{"vocab_size": 512, "rope_fraction": 1.0, "init": "normal", "decay_shape": "cos", "final_lr_fraction": 0.02}
Each number is 500 + 40 x the weight over its row's rms, rounded and kept within 0 to 999. Layers, rows and columns count from 0. Numbers have three digits each. The size before them is the row's rms in percent of the matrix's.

# layer 3 MLP gate, 320x96, rms 0.191, rows 119-212, columns 48-95
098:493572465495526497507478543409541508500433443517481508490542485454578487492520439528434493417506503502464479525546548521555510507434528605541512
103:406508542504476508544561462517552502469538501479472473430479573503464537559523540517460467481547491577453496466538519510435505469491440482512448
092:462483515584445513472505480459575491469435567514443480520494554483578456549484492517471518486528510558511524497467502524459482534469480493564504
103:464522511490469514488511502456518497463468477481447498461503500452440568509550487444518495476557525534500468525476489516434408436429509519558495
097:518510540445395506534476519505515524494433533438492450490517523455431477556512427451487490508430580542510550534548503517445507491494468501439530
111:563537460567415469515394524501439441493456547494476505490513520504478480479461458511429516477502474534541538527583457423539516510480514537489484
088:451465557511454503488410508503488558463419459526512487561452514504491575469504483521557479457456454511539515513515527507485538559532511505516509
093:470537514504535426514501483446582507522495514492534514540489453374481568452593505571581485451571460457494573443471486519514475514517508539492509
118:540486480488551519564495447491577501501442554524509553419504459531462500519585457520504535509494544511489509556462474473542476611479452597528521
111:414507508507530471571425465492455510466429546508472499474473535500460571559544534464514544483535552504457492479472516475525505450439439474493488
092:528528501482565541503508482472505447495473527488562535584520459504562447538452506528539519515453510458578448524510491470471476489501508482487496
097:452523465509591483568451517519509496479557546472574485579575437516546500528520566541463531503527471587548523567546486507442475456510527465566507
105:484459482502534506511567436468550427484538533513481599477473528482526540555476497534546501418526492423477479501411432525506536531499468415475526
100:497523560564461499477438485481492542407477578465420513551537426485512517447493449499476415534512470552558527542505472517467463484499514459546516
102:497528449447463594516489521418468523450454459489503525480505474556502579573415483451450474449436508449530502439448494472537555518530482508497502
091:465538445523481447477488447485497469535494584532410538442535472465510479495497507531551499511522524575560438505559459592472450542490509483524470
087:476499478538575455508560514516478510520487531495448517451490471512527477485511497390548514502515492456538478484491526496525497529537594543511472
121:510563486488504478454394506502513518468487518546582496485519509515522475518473564583501469492475517521490613503493499555496460522397528479500514
092:528463439538459468560468557509563495545514415561460478526461496489484488472515472524455513467569466571481510428458461436509518475525500531503522
091:443531393532414548502461440503549501568510501469525568444523488487509427449522488480442565425496453472558460542492514495523503499459502509537481
097:422534469426499513481555529536499485492550485477532487433442515554508512439525537440434471517491515510520567493488537523532495550479434461526439
097:541485496525479528536480482436466535470476482576566642553537519540435543509471485530503518503506504564558550482545521567514477516546459528540473
094:553517453533489525449534539519500472510548489566507444442528517576507511454507476445472522504508513567486451480562504527526542476466491529512555
096:477422529466464466511489577419532497495404449504476462470589544519466544470546459474490497526530519487518498564440456432480479520488521575529451
110:463512424529495492531471561508475518518526439483465495493485529474445581486460455514448472473481504523487488433516545445611439430483448500428486
085:456431489568518409503501470535511572522544533510443438476517491494546473491465541483450557435505482479527513507528479515461424533555452469523451
117:554605441550492462493463541490589531527507474421548501443500499551521494590423496457544553500508499521465520442506534486479511526468549541491514
085:461541542499497489506487499431538528448487509525443454533497573499503490534491463510451588424507527489522492394505447528467489423445506529495486
125:495577465478427563422466489488521472513475502481491463520507507494506512448614510554564506500507491484491478423471438479551466539533451474525484
095:513535468527408495469433465491488530506461451534547602511512555524500480463513482419545415436419439469487529528436501516483471488473505482472434
084:475629510463499472463523478484556439521483457512505481482515440365590485505450492537454507392537496571523479477444495496547501460498474572477525
088:514558502452535536557418490582486583496516535513532591502481464477468474538458597518526512468559498511453554487481501508506508528422551545512485
118:469489582482508496578470479529450552457546523472514493461490471519504497555580535469547494509626520577472555491542570530455445535453495533525515
101:493558500464478530568469539462594400501521464497514539490551525525516527557526503500537543545519481531543470462480487477493470582477513519458477
103:501535518503489462523477557561464544511492483482452495543494490554561487573578470535540537508468543569534498474520522494460464471557497576447530
099:556495517477466517486466433466402545507548478499550520406505491565449555521445508527506463464465489551494499506495517401529477509473551509479484
097:445400548512435423489496493434506511486510507577507528518536455568485501464497413465464470482527572463560522446494593495506483436603526495521499
111:498475499449518523484520525469510509411530539448512496509563486429601477560498490510486481521463518508560564526512540459546493445454512465482505
110:512451448469507506539548562523475486426522527525507509543512466545435565516587463530500422521477469548415432453485510505469447453437449530464563
098:466511488556439468529552462515487494494501469450479580577423540407499480474540454495523500444493492505529480464477531492553532455474497398505511
104:530531399531482487476486541498538546498524434487480516548576573483471468538564495485438526541443479446486622498515460515491506484515514541483495
104:490526550458519449585498493536469513519518552526518549469522491511450486539524529483449479468526469550518502465454417521453470535475465479492494
091:491497519497528466514540566527457465461533515524497489462499497483504500544489516520498479531494502532478483474470496407580536458487574523476447
102:493509492465493462499542510557513508468424500554538496531444453532539472528483547453485483470503492518443498363443510443464491520493566479559467
096:563514459439491553484467503469555487468601526551515551502570556507515495527465523506529473541513472532514400494504465478456444440515531476474441
109:478494471515455508447533463476532534544484522545509485540467530474606479516498519537484540431460508479423536532547488537447503473450587568494501
117:492517486405495444494435449511564527570548523539504536533516535496552437501524502528430514414511443518610491479483493450556516530480496493548527
096:497451529580515450524515514444503575530457417498494451490491497509506550550491380433509488456470454455536498504543583551517488464479546480549483
090:500483544503527545504529388465454495515449498519550474399391471445470467536482500535499528467497509532490487471483562456537491490579496439546447
102:515495475466549573487515506491527465434560369526503527460573463533497475476587492397484480509477497482402451486405491501508512439507443498490511
107:503521458464519510528512541574486467519438451523454562492527520459471474522490506498463447455523491525521463562529516449559524485490431379534567
126:479486479484487505471472481494489538548478451502541548486550555472452481499548550487557541483584542469476494477483544488424448482442522472467382
083:551593428567485503554482478487506469485545485483465555567430496442528478572497515475564524532455535477550454458478450490476488428488461498532531
088:505532492483458513452510512579559488545529518525508491535535481513530471431553475544415492517568501506561493524473503435438459483480476522402461
105:473483355488481479535536482478449535528506428516471521474529462526499526509499524495443598428527459527512507486457555558537492538571469507497511
096:496475551508486497479452495617494539464514545566507509478485493561461557502501483526517538508501439478508504524445458566509501510508507550484402
096:561494481485524496533527455491506472568525434503480472441586540471419492545488549523467490557540553535480580536553550516574517448522536504508462
089:516537522504567511430439500454480503480512487476540503460529511519524485424517483485543555462540560485479470473485505493475510520514472481566566
106:460464524436509521545525469459537532493522573527459511505521537512546445445484457543495539543467499516480469524486539443560475523552490406453409
079:433507491555454496537538528479545538553532499454555509474472444519563508570441469547428505517492441486484456484511495575522454454460509564437494
114:503482443491478523520611528461559469487515584518516506483515525462473535538489519622544507482579544457465479462383493459505414490541518502561474
092:485541501497487484461490478519503510532499478378507465516487477430467523538511498541493517452429535510528504495606473521536521533470477400521446
102:461492423526515442517429471483502484433560531509509484529546518451472500499519496508460398486543454502497476493544543480521521472547481445487477
102:562437425481449572483525474529488505485531499534537488468467485552490531499406466467486549529441496556508456475507518547536478453521532376495465
097:509493458548536447508516488530520492433541551534534537517479464496523521473585393478469528516590476470476532515533475488467446478464529454489486
092:548452545559486479542523509490499517512512497457456558483518540455417515530537511550475537488513484513500529581480573527465564457511463484476469
103:464561511432505485553500493449524543485461437524476508441533479501554479590492469507500527523588527569464425520496484492467541498468455464505497
076:529472499447515516415415540546513488445552445553501524498532492537484530523532508501465422484521518423533504437509559581568607522468528476528524
092:532503497490468536496538512566499535458512521484490473534488558584507507503443535491463526451450442534495414560586519469441483551511488414500486
105:472483451508524463533497539554509500483545513535588501436549484544484470471511471538514514418456567585487491564437417405438474501473464535461487
083:521525528536450548447556567540551492476485509460557490536505487545465528485487516504494472433433535488468513521522525527471466497481480546582500
092:509485555474472545482507499500527512555562479476486511455548498540437512506458473498557493476449568499376509482468519487443468482474476489373519
113:457503522573498485487574438546468495535531525517493572414436540495463511509462412498500559506596508488505453439465452510528484458468472594488494
112:471528411487503490455441494501570488552550548493475484529499369509523521557432459483505485450521538509489539512478505558494497563455515498532471
104:450479492438471499494508432475468546515510497452521496532472539461479511498490444483486552496506488459557528457467420539513481496486486541454533
097:509490491531398429527561573560484484440532491441476485468484516559508432521520513478486530511506450485466485484518512480471453555512532501493469
117:527479567454451428523433489448599445453476516489492458525469497452507528531505501519487463522482550521491456452516515483505458450431454490470468
101:554504449526473483510524499531439524501499538544463444478488466492483530553474487494463530456525549571478577498550552533549489506474530447440454
119:479436497518545496518505523496466506502552508421546453477494527435491545514380471445457491501441497476433486472412501502533430516438404486471570
096:502448449522471533458505486502483509454487528508483459505557619500488491453547492492498426451460467520522455530492449435541428510486568422508516
088:465521464502456559514547526493479458535481463451557521537411499590501540493540476488556464497461447519572450444409542478460506563495530563485471
098:374481534436507530550447432515487522515480493458485514485457469517506462526531536493517476402459552531536523571515517532437528509452433538508460
096:431425502443548548542520486511552542534482454526435511489483509462546489596438521484538480532413526528513479486475508487544496484514510482512532
087:486469513504569507532486503512517532479518541504459510478529477466459560508481536479571498573534497565488460533514516481511515557497483486540498
104:470524498498551548517507468473484480468522532501506569526507489481479463580503570551479543451513572510509545478491537513497522535493513529520455
075:496499437520492537499460561510491546515522485421527446541557557522538525498518576523530475525494624564531516489569472496510494409484502464455470
105:471500523489482578476421549505479515548445474518545568482484508534435515470500488487484442538453451488494445423451508522531517468501549479543458
110:506564547474381475505514534532496553501517482541490572575489466532517503509500526485530559502476546532509450459495514595513498521460523489500510
086:478416477450480538592503439491493499540558551492565540496532536553496540551430541488525494553512567500526577510456453524544512415550457524526544
097:541527515426474448491539545447514503523426450467504507446501471460545429452469495520524518487486497501506452524539549494463498511477491452493515
107:533491598521477518509515493500496462524435515497607548520505544537516540575508446533440499507573478521544490500485504506483492590559509467454450
097:554487466503485546560507551457460423501484539494520506436498475549454509546557494492501418510474503521528518496477563525436462439485543522548438
083:475576561520532588492507552443537538470557485492506503429496490483567518530423470574444526483554531603490465514512468407478532513549530481510492
104:548487419492501435406499512546458505546421542525538462524514497409491545527532501498478615478503527506471526423534443461494479525437472508494556
# layer 3 MLP up, 320x96, rms 0.184, rows 119-212, columns 48-95
093:535450435458462473495507497518507495489563574465534525506510446484516516536447507533491513534514487507580566487550448529474498493571505470506451
095:539430506530533555454491518492496532566475466438487462544526493525576452523459476504560503493431517426536539447480483454458564467432557437479530
102:501458507479502592506480484533428505560472489486475474490391483475504507540496476445501495472415495522447501488540543446479513474456483527481495
100:535514461466550485503563515500459457468539496510533506547482508517486445486514571444459532541490553560445434561486478471547549555523512481558541
102:553519508510538445539509517567600430460542512584399506561548518479573502508519499547463471479473512505537503541497475443525467463469492608475538
112:478539533579518549529474547479482479442618475505521488543454435555524546564514472499468467492549533500477480514538479535542509508424461467502558
082:471475547457519514508515483450565428547400441520479498538471514483420462491517469531517486496489570534492446424458489479529517517491433530570463
091:436450497506506483483553506491438468519481495467505501466460527475516518498526496436528489487567555425514577478532499520541555518519556535482542
113:549473582501462536596489470471468436496490455528494585564457489448437475447534584486564511418448479561519498528546505491583501566444490542490545
104:518496557582483519493580522523548471454504447442479506417446546478501457466506564451465531561508529497402492558536538484507489533539498518501485
099:491485506449568596459488533437474512479443468519557529536475503514541495536470528469468415449469488530571443493481509532545495492512513478512539
096:529509529465474496490521485548486505532456504525460510479464496512510512466499476420457478517402483443450514466458489493518444480480487524507493
101:460575473481535555469489514450522562467535506500497478545521489529479473459530510461443507549565471493526523482513546482510462462522564546505408
101:522481519526545475539525547440469462441509554558485526549551513436489487487520403533494520525516442535557570567505422495458496555511522484499515
113:493490498549509422592520544541545513447457507514417419466503481507499510487580466446479546539551537542493509515562569504467449481454481511479500
095:539535504517524422482507507561522468497563469503499522558545451555560567519420501447399513557543471461478532518551581444549388472492486488516502
089:459507521473505533440516465506492511512548491505413461494453454501522485428503514491548495571504512570548495555538482496497494466493528588529407
113:457414423524512506556487505501479505505499528541484517504476520503484448521534419476509518466493534490552568570458452424463504435511568569465537
092:523583485569484500496471444541389503440537545443492529535518559508530427451446496498505464527467513499509570532553461544483447519470541479495493
089:467528504530511404426476450488453512490516484400496451421537504557551569450488547414492432536479500474475489511476440536455522504487505455508520
098:442487578418453467568539599480543487571521458560526540438518509548497485455438508485422513443420469522550469459481495500494458529461491489512444
104:493557488506490554456514576468493521414489461513568463499470571468470441571531509529505514495459530532497478504468520467498517555471508529487571
093:600479574559520548448481580468484443512534511528493424480522507513490499534498506492481526475448560559496474482529529488497491484482508475474492
107:536523541403508416465483541480516478504537483512550518519505453501559438515474499553555558523482537523512508521498480470445479567422506457622517
115:508533476481475488483498461459468461428434558504484502566531510475534542475432405472512502535463501556505524561483482474523451508500477531517442
085:463459539488495415495538465521473564477454536496443463573532496478536421468522577483470557403481475435480495433524532525469423554464399497538467
111:472512457522544499545452493503584461541508487456457504554565552482451509558474544496478538495502566545519504559487487451426511466514464539442517
084:553516540460554518475466526503586565545401409528500490442413504498517485513507469477537537551498476469511506485522493490502489436573536463388459
123:473434542569529461553502514476500553483525475513530510478513548535518467567488458470467516502480529527492542523525519442462518520464559504434510
096:458470524473536461443499560523524467596614475486480521488508483544517521459423520509482449503493456533445469475457508497517511504551484500504484
087:433467497499469478501426460641541472433449583467519541566478516489542460483502518471508567536465460478473522568531423538463462608457512462524495
092:495475528474482498473522525465575468493462528481479398494496499442562477480530478496492511455504514521587493530488416477443468470584462494455499
112:544513520508492549530462423507504498480467537477533550565455497427525533525565531516476521565551557502571511431464602536419497481449561549541490
108:468476441490446525482573495480526501462511414524533469518461468517557545530524498556530453481449528524525489591491591498424387487576553517416496
103:530509557533449458474569529528520480537452466513454532546486480542477584544490533444486529529480501616475540491512543516422449455512473498436496
100:547494490532521486491436564506508479431449539528539593499483506475474524489536478491540514547530470457480431547473549530473516543500425529462518
094:526594492558523479511515543553486473494482551489509443546462429487509500507542458499469480521520477516473427548471431484524443528521552555524488
109:518533486501499493527456452478525488431492513424552545495488504440526510497431509536503514454444513553474537608565492468499543453470557449588475
105:511456487494469439495516538488511463504492544519506521466529545482559532539458482449511526519518465518508487493543539613481519483483465536491501
096:523474511487539476466462462579539486452520531473489533476578521549431487452515542495506480531555447458512546468586564513564466508428478555453435
107:498541539471515538547588461557509511511553522540422481490526381504479454485448546474472478517505485532471502512516585525526514472504508521519519
115:495483542450529472538596478493503538503530511519516564449549537502476491509542535460503463474549432549539459397458471527459490508485426484485468
088:571519523490452489423556505446589573502488466544466459488503519480471497553555499470471552426538530467448515498513461507441461510429483468498557
098:522483526575470479479524561521530515531491526467380495484562520540494510486469484444508504495477467530508513503572483525520483445491488571467503
110:549519476482482464503566585530499563489528467528500497443534484470495539528508524488592493486448494533508474504451502467505481491513419523485468
110:465496496469570476493475492468489498450471486454507520494470487530470480483580471503602536482562511537549493504479565498547452501455464500488547
109:489506504522540564561516485518484492481503480482425434482497517511514497520492494537554475559514598539432559576455506543457443495508504549522504
101:456507513464525544596535568465439492509500418559437505490423474582464564550508496487541518470536465446478475483503538615506483449507498538553565
088:514500565557522512529480480458503496533509482500521508430490435485502509553479485519501481479495495490560478548460475486547563511579572423504427
098:488516463493462590465475544453489471485560425515488430527483456501584431477497521429499506488482477538452460554451497459510481536471501530451532
107:472514480507492479471488574485508539478436515509461510469471554457519514458561497488512509481577544492511469458446518478464449516504562533418492
111:471501478474488485517492475513524533536497492501526463526560594482506538483562521515535550464521553513450497482499460481456432421475514521480475
085:514480477526481449448546423479490468423514566468492510475504442541508445480528480485536518589495482455500527548524450474514482510491543529523547
099:432504506496531488554520492442494570482461543505577441507441532413520408527496479506525509495602528541455553488492499471519498602443477528520530
099:454447472526534437551501517435503495493535566459505412450525493537462582510503547432472511490553489547446497442444445547447490528543563416545501
096:501496538481567482468496445545528546460481556460495487476519471528549498534520516451508440482535484536502547569522534539549453544483467509485540
103:487516538467563598529437448533524482522559512502455448561512441547455448497514527480428503512502543495501517517484510593436536495550518468503468
101:536538514552480540468453482469548484471486482464496501473499496483462519452451437504490488516498446554503474460485485472503539610408509473538582
105:467528527451457539510448498485403458418522439493485421451495498526516534513504544458491533495428534554484454463530505457503508518429504639543464
081:423460481493505484491513530548478501454540482454488453482508551501521512460587512422483514506483511488438504624387541460439513516524498485414536
108:531506518538509487475564566492493468533526504517472480516581531528452440530468527546449392469544436538505524518476565483526484487554461421458433
102:471523566501473549573516533557533499535435556543430452467458470514517480496503460467492533458542460538502480549521415513560484530510450514492504
098:499502531451478564507529570498493501548507444484469530467486455558451536428432488508514591485457495429462488516516642486504471513502505506471438
091:434501550483583474559501549460523502436499493436511525484532567489454506500499514483469443440582527441466463518473480482508458538513425568494496
099:512416452484501464562455479521497501520479550509527450428495450545515482448508493479477488493507536600502504474483472433430522546484498408525461
105:578478445474581613412512475490480449507497498489497488480513475510493506473520521513549481530499547449540459386514548548487459549472573489481496
105:513550469446455519538468487453504533472411505529467530487528471507588523526509442485489456529512514457530484456514450481436468489452494514538483
084:516518538413482562515519481502504468480473479516475517486552549518507479524502422527486505485447467461532468476510443474476514440506586453458559
097:466530523520506489513484557462474420550427488476445559441478493487502466505489494527508506484509508475506593593421508513498457499478584571486518
112:527503543488528573432547479448488485517461474484422452517456555512497493521501582500467511457621488489508469496526520597550487499512481499460546
089:551481496544512483409494536559524476445510491480481453522541518519509520492498481491471432522523562457503536527588462492446569452577483481561481
094:556520518496469535489516417459508519486537471454439522462586480506443518431500546551540514477463524515427502520550495520454481534557437464422469
101:509475474511414498488565498468458490540549486464439528492497455544503481548576522479557545512550483461485444491505450538416460479492493543525539
110:508495500418516482548501467524504581462429492499469499429547507539492471437555512506480531519460475470510517484495503432510447494519481507501481
102:494449521530454478563537516513468507489400508543486476470577548441518450527479416487540529554498452481546526475514553465517470483516481536492512
100:488526515442641467514495465468526497560473534519529525486567525476428541518594488478485469527526542548502555574500543491521467461471473550486456
101:488448516601504425411468485587514468442517546528478520459517482470518541443483447467484450476492483494472505511507497586566528456506548506522487
093:510483478526482481502513502539569628496490460522500459488530521475438525468487474562500523430547538516510525443521554499544526522522515471481441
116:527585569521493523562468488551478491502532482558516546535482457514515490455548509519435499525575490484488489538501523519507504455440481476431517
091:526471542537489472516486484538545515507450486492487506560570545457551464554473454531445496485478566557477487492495469486538416538485476480504566
086:520509404482477533550524584553504487527563526527498486524548516536486505507541425502506464492503437532618517505476501550468554556568481523527522
097:492419503511525498531439512566528522514547442530467513465474512589482509435542432536452439420432535473517557471494463582479430448513525517444533
095:463488556492419485461568551482500450570545517505495484488499510452522497516574501507537520511577421563464489427524439534462532492436532455516513
089:532438543463445469460491421543530488469510520554501475510411518527458463534511505519454548555547457485516478482485554577463490502540514513448500
103:493499534512454525440427469521548522504488472539563465448498431568532527497521495485505464520454425459547474573577488527455492462476506463525463
073:525537502454427481423501559560514499475463530520548477484500497547467521449599452517492479500527452493472487492512531519574530508397553507576529
100:497483495441493488494513407507467513467603584490528489492492417489547521492519514541534498525493593456529515492566436538460498504453482539545528
102:412507475471472524448456466544512482463489566438487438454500520515482511452601437491497509468548484491395540500538455427525524482524543530512440
097:534578491524535492420514584498518593512498446508481492535488445489449489481495450576570463475519437483428461505489511429530565557496517542462461
101:551461477613491486479582460504550464583553521550461539476502484577482482505520530451559464472526494504470499484475460476498512536560468538499486
111:425497487536512444500523490482522498433510470531395456573465488488441477460497545509506503472511565520404509522502522500483508434468507467452507
105:490442454595483561481481482576492552538491434486501537503484580559531480498486537547505430574501502557501526511554466454496483456508408515450507
094:515456506454554546501552521483492499530545456462435526545511456503482492471448459385517564454472513475534531497470470491486479483528457468511518
104:542461437480604420467469468494486474548440509471548488448512457451538498553510557473452569508495562455465469423527499447502509494476516525472497
# layer 3 MLP down (transposed), 320x96, rms 0.169, rows 119-212, columns 48-95
106:510421535510476504549504504431517454500461481567498480469472455487435485550498560625543447555495535500461463501441485498518549556510477492481466
095:488519500516535497559533460505472434532485505526501439467543526515550553492514431489569577553552506485567561535559550514543562543471491571468427
101:520581502479547450544493443465452463536480462479478511493460493543517521461529506565584522418563476530502538491480459526530523503465472474499533
110:530481487498503551469551482510514489504511566464531515476484452542451472479527528452400484486463498501516446535502526518552514593528555425479535
098:422488470523465525520599468474482583509484455474480524488479511560449494548497545561455481500496533473545489444512545539511500479536466440531434
100:536450452422481477505503533392488471483477537454492507476507514475502517537440469551572489561456486545493561507505532451521514545500483504502479
076:442463514488440457505491481550461480480528445435480526536586474460529525516546467498491515495477480524487401509497539513500530613481535471491532
096:505481490536514517464517476567506493505525498504482552493563543501467519546468530432460497471498480425503514469469576463474519454510510532389546
113:507511538497457506517526535457483477531551524498495491558461597463498472512458510575519493478552514523526529510497575543513444507468523517431436
101:615538529506441551513541536479474512524525400497486527543495488519535466440468515524472419508509504531493504502527493488562453547491559459549518
093:542550464502478474471516483554562548556558539465439446495469528520521460535539511500536531544518503509459396461533474506500484518544464561470487
099:494567445474482482526539521508512526440462565475453468452525509540508450466506552455505580471645510505549503451529519471562552516486447478523499
103:507446587501453489511567518531532529535548518550567543481505485544555542504577431524442538451463517498522497519482461473471529504499434460567567
099:534529559512457484485475445487482434510554549526499443485479553404547493485493480528430555469580498511474455605545490471465463529523558601486503
103:564510487549503448507444418506598478519513522538475484464529472441504525467476485467513470532450518524474459471487479546469527490518483526550442
102:520600507530516471492488455472590457550502503493479574465597447469555468515514453493493564464554521538460454487502493524516436531468537430471517
092:465494492459545527550553494462501528449504487518599513547524484501530500530481539504389481433479477461488527439520496546532453509441438528503559
108:456539484541519494432464504561531441527509466532467463440504569498505492517549501527513501543541501486571486497463464471411487552517428492546481
103:540483586510504424520437495540456497577534556476481464510515592438537460498504532528570448558543468445465449521502496604511541508501451506493449
098:510519548519453467556485552453511478421545479440543516480574466448562460488566524514500498392484559476547448542503420557474462546530548452465527
104:497501525477548452498566489477509443492458493451542453472479533518530492465556494476479454485462539444562532449483564475534522469516531444484505
097:490513472501447537490545511483452506502505482506554527478511507446559403472504541499467480532609433579559470518466479512509501525471564576452509
100:488489537539463504454518514453488514562491543391561506498447523507543473471491431454510504490533477494462505514524533518546507453503476564495424
102:515532544473511410484553488531575535526489454521492460503541483557500511470417494562599439505501511518539522549543508485561510506474519573574472
101:564507539462508487475533440473406519540509468501480485553531524489621588581477445514520464538511521524498466505481483495469545506464521528566474
090:518418516491518448500570516560459507545498533476527480551484544456489516531474538537504425544511476471532467502543480421470444484445488589578494
107:493491539464504573572436529473480475565462548468499479569514488478530530478572533432484520498511499495556445507470476483434438455543565488576514
096:491493519460493500514397593508493479476516488489516495530460607419527538544516498494518485538473570487547528589489441490457460441546499481521504
100:439513522531544501537459612503528480452474449474545508464515498500466513460530488512474543471531464542547516452541462502414495464449411453546465
091:489487447460527619520497428462462471510513487455516456475508517525576482511493520549471490475437482486559496477487516489536479502484618583473490
096:465539531460484507543404441538497503507463531464563488481434475526497500433467464481489591551434529512565552520458477499483432534411552486553531
101:424538479525564462463488509501552505567482519557483433550501504481503472555472557519537480487481461470524541504516451505502514405533505477564484
111:509450480408494479475490497480488596416533464489445551509429459544462494464484408510479502476514514537526386553524486550513504514463454439526519
111:489464489560526471482470546499538380541522475442421505530545481515582562523530522518496477563502488513597539476419489477472527520489475464439516
095:565470562483528547508472429480561482574452477547520447537517529483514548500486495509542476517462454486496465512520506493539576516457542491457522
091:447470509541437484532455467532493444519491467464531596490538521509500456531518545461536519529509488533477492452542406492515587504538498472517503
099:525449452517480527544474518442489516430557490605532462530474531429578479423485416457480540464468540516473486511455493542499539484479535536455482
102:577440477545486431535573519481535461519503519594468458475424483542558537459541544492471411507554481487481456422479439498450521540547492471473547
103:494527407451466432484534517548524510541519520508489459530460458459508472523495470490476507474552443500535494552521516434461525526476522429508404
102:503570542500552431540487512449547519507494456533564569501473536394524489559507516525489481484495509483569502412475528459496478523520495489462504
099:507449530566431449453465503557435514396482483493546543432544505428497518519439499437479483561534505513486497435544505428503499485550510494521568
105:446503406474487469589627462493490529548553543482487463613447543501525497462508541498520466483475511440474481539518572497467578500453569523473523
090:465484521495489526458535537563544452457464390532448520389490512488534503573556534472443531473515544485495509456495497443471491467510521415459524
099:470499519550533478483497441488481445440566509501489536489438499545554514515477487600495478528474447488529469549452551511464457508545490545486457
104:510493540454495538483467550478475548494508513478508489441507543526534426553596522442474526470563468473591530446560499522522565567514526511529449
115:474501460538489516481453487494544555535518557558449478488523517539474587579486509559460486536495517515401502488475497472458483496576490540527451
104:425530524580503553544557531501497455434498449464475520444541421489517515480507497488522562504496494497533526464519511508505438523506494472465456
100:495506500474532475491543495469556451559477487413526491454491494526500485540470475554571610508523562484466509570495469552428541486471460495440411
097:484511460488565467560496542496532492450480536556467481492553518460529546563503450567642463517464519476548542480488489524527511584472516523528529
103:558499567501622524585513440491458456479495424547550585415474563556500569478574501420457476559497490444481496496503477497503496485519439493521533
098:474483525520509474560478527582442483475490402534484539487541514466454539496530548430420476483514485518418490521488526510512547451501551459514481
094:481525481485545437529542541497433557538517537527417468548513545480510499488438564526487403444510493475500558567538543517465487437486513550554481
090:436505513509454441484522468522495455468537525515503493563513486508496532512457459528490543483550476582390473486462523573553514575447477477497516
101:545488499449572505427512521517526460464563548471521504594505453506505432454512469480470476504526506491550528490539589511532431509504423519479498
105:403455574478502500591514528484520497523582550544492440573502543548509438476547507529459503537443498515544510425511484500467504529431531426421520
082:475523485510435517474559467436470526477494554484516496510490491508524521491492543491472457466481494418459536523477519447502410430427503439541500
102:515543509512524548447489503510471568502487450523523483557469467555540430490434441468484515504490508548527531526504445434441506553547582525540575
101:438522458473470489510527573520461411563545484474456419482501475476493486486436475556466502460463463520478504525479473515405591548506530563500581
110:514473576475498473544496478442435422525464489467536426520484514474514600494511578421529465470435467532503519526491444451505488447447451496530546
091:542514487558521505522482455507531515474543478528469529485549426556476547484493548508513620477471559473469557479446497522475465530553518454486470
102:437449475520491559506489503496464570509494540531487534500453551487495493499563520559452596499478458538454507486552498511497561529538522520539437
097:515514485489521401463506505464474466495441469418451480556454511470442567525542478578481515457472566400540512453486498521418509521485510468538532
102:536510543473473528508552510565502449504483496524468557531491493475517479580512591457545446430516511480474546502545434495510459542475484463493452
105:460509463484544574462477568455471556518451561481461549523521453440493480516500501527527443498523525463418471492469500447486452499506446439523521
100:484575490484491514476482432491474482489584470456513481529491498567501537449541509503487464434509482444491501490527520547511447491517445602528518
095:425481583518424412531496518498475532571493496572517464475475414452523514465500448523504508530542495424502537526469524522498521456470472471500499
107:519465480516468496457521504528585479506505531452544495533437457455561421541442454535569435484490533456475497446600453507566522460479550446469501
073:485521516533453454461476517561456461524432591565568516486507552459493446528512527508494592552493523528506445429520537488450499513534433544508560
096:450502450497489535468505459536442512549494441523424461465474456487491509520487496431528464514507513494528554492574446494456548467550515413526516
110:502456536469548475505505582514426515494454538478431472496506422516542526450528572437463516505555457403539533489525598498511502479508532500499567
093:538461528565466466528549506536460455453565548615491437542474518475480466485621495514500468516481498443566451509509465484468511489477533436475480
091:505532478452482507481533500532409522503469522520498461468554585515461465512472486577486412481418475559528456540503562492552517506440503474507497
096:455461530469520541437567459445623468500491556541479519521488503491492377467559474456500443455480572538507504454546534508451477513549516461559572
097:546525518481484517590437473521473543433463487549505501425479461549568516482559498541485545562512531506512502550553482521536446441507467401502555
102:461513515396505472536440421494563539569505551495487480500521456443447465499471514512466563443511522452509471510538532502529624415506505506459473
099:462515435515472580491554527508486421460503511523518521463373441534473536498498497473489501489548550499489443472429417530543454487488504502470521
107:560501423456523569498500468490471503545485432492527511531533510533478404417535513525524605581530485450481471512465556494551496565469515451476489
102:538548528481525474501513526482495469387571473470524548527467492499554511548542533475528475499488434539512524520493502511372557526444477584472533
104:487534542485490486508601495496505532492465503551507523471579437524470463490518516526522468501459514482558470550583499526506536503515520476625532
103:522569523490508493474499471450471515450559448528481566498514452457512536515502539483511505461589518467510571493529527566548522483654398522517586
085:582507492530501476543555505571524447542503581567588485560553519474441473493526484483505436537485512497511522507462530523446492509489453511523450
105:504516426507492549498592475464533451506470544482471517480466509396473550466539459518490493472532475430377476516495498475537504529553564525504500
093:458413512423498514533527457543464518455511463542410567458507493553487458590467464521523480497531486483454547528494481598527517453509550526487555
094:496556470466538471522448510536502479521450410436550568541451443549564455548531481517429466507509513453466547537538550503406462468492454480527520
108:482551533468507488508439574481507467507560534491419497496531547461421478495520515493507549537563480478471447549460460497477571488511400479481494
082:528480496509412510484539510444495500526509494540496457513599500445492516407498502486559539494463516444510531526428600460508537492488530557487514
106:511471445512539426500553497503496532469545495420509488524566510543524573461528473585491553485479516510461477483519455553478448544491468494512498
105:524461431540495562423430502463509423504509565464447393504551516505477518508552477426567532514444477455476520502488507524506475503589455490498470
104:434394491557426507502518528501485582502512516483517492478495529448506480439492462552497451582533485526513487457530487494459513556597451459485597
103:555482389498518535480459459507497463395509571518509469495489485496501549462534576525491559460479527524481536476544545525515540537461451527500493
108:469437501543455472507469465496456479491455471518377603477515466424456555472444531492514590475530488513478480465467505455419471495508529501501510
102:450478495516533546536459481505551506431478553490513495422532482534486515523423428512521488509490521514433476434518479431473508576483544494432473
098:531527455500527514497507511432449500505506461457546475428447505503510486446437469528523524467515510478464476520575485439508515532505489458517578
105:510467498543499475438574507512474500500501491545563500488541487535390436510435482489548474533507544607433509495513421515447550443474550473476525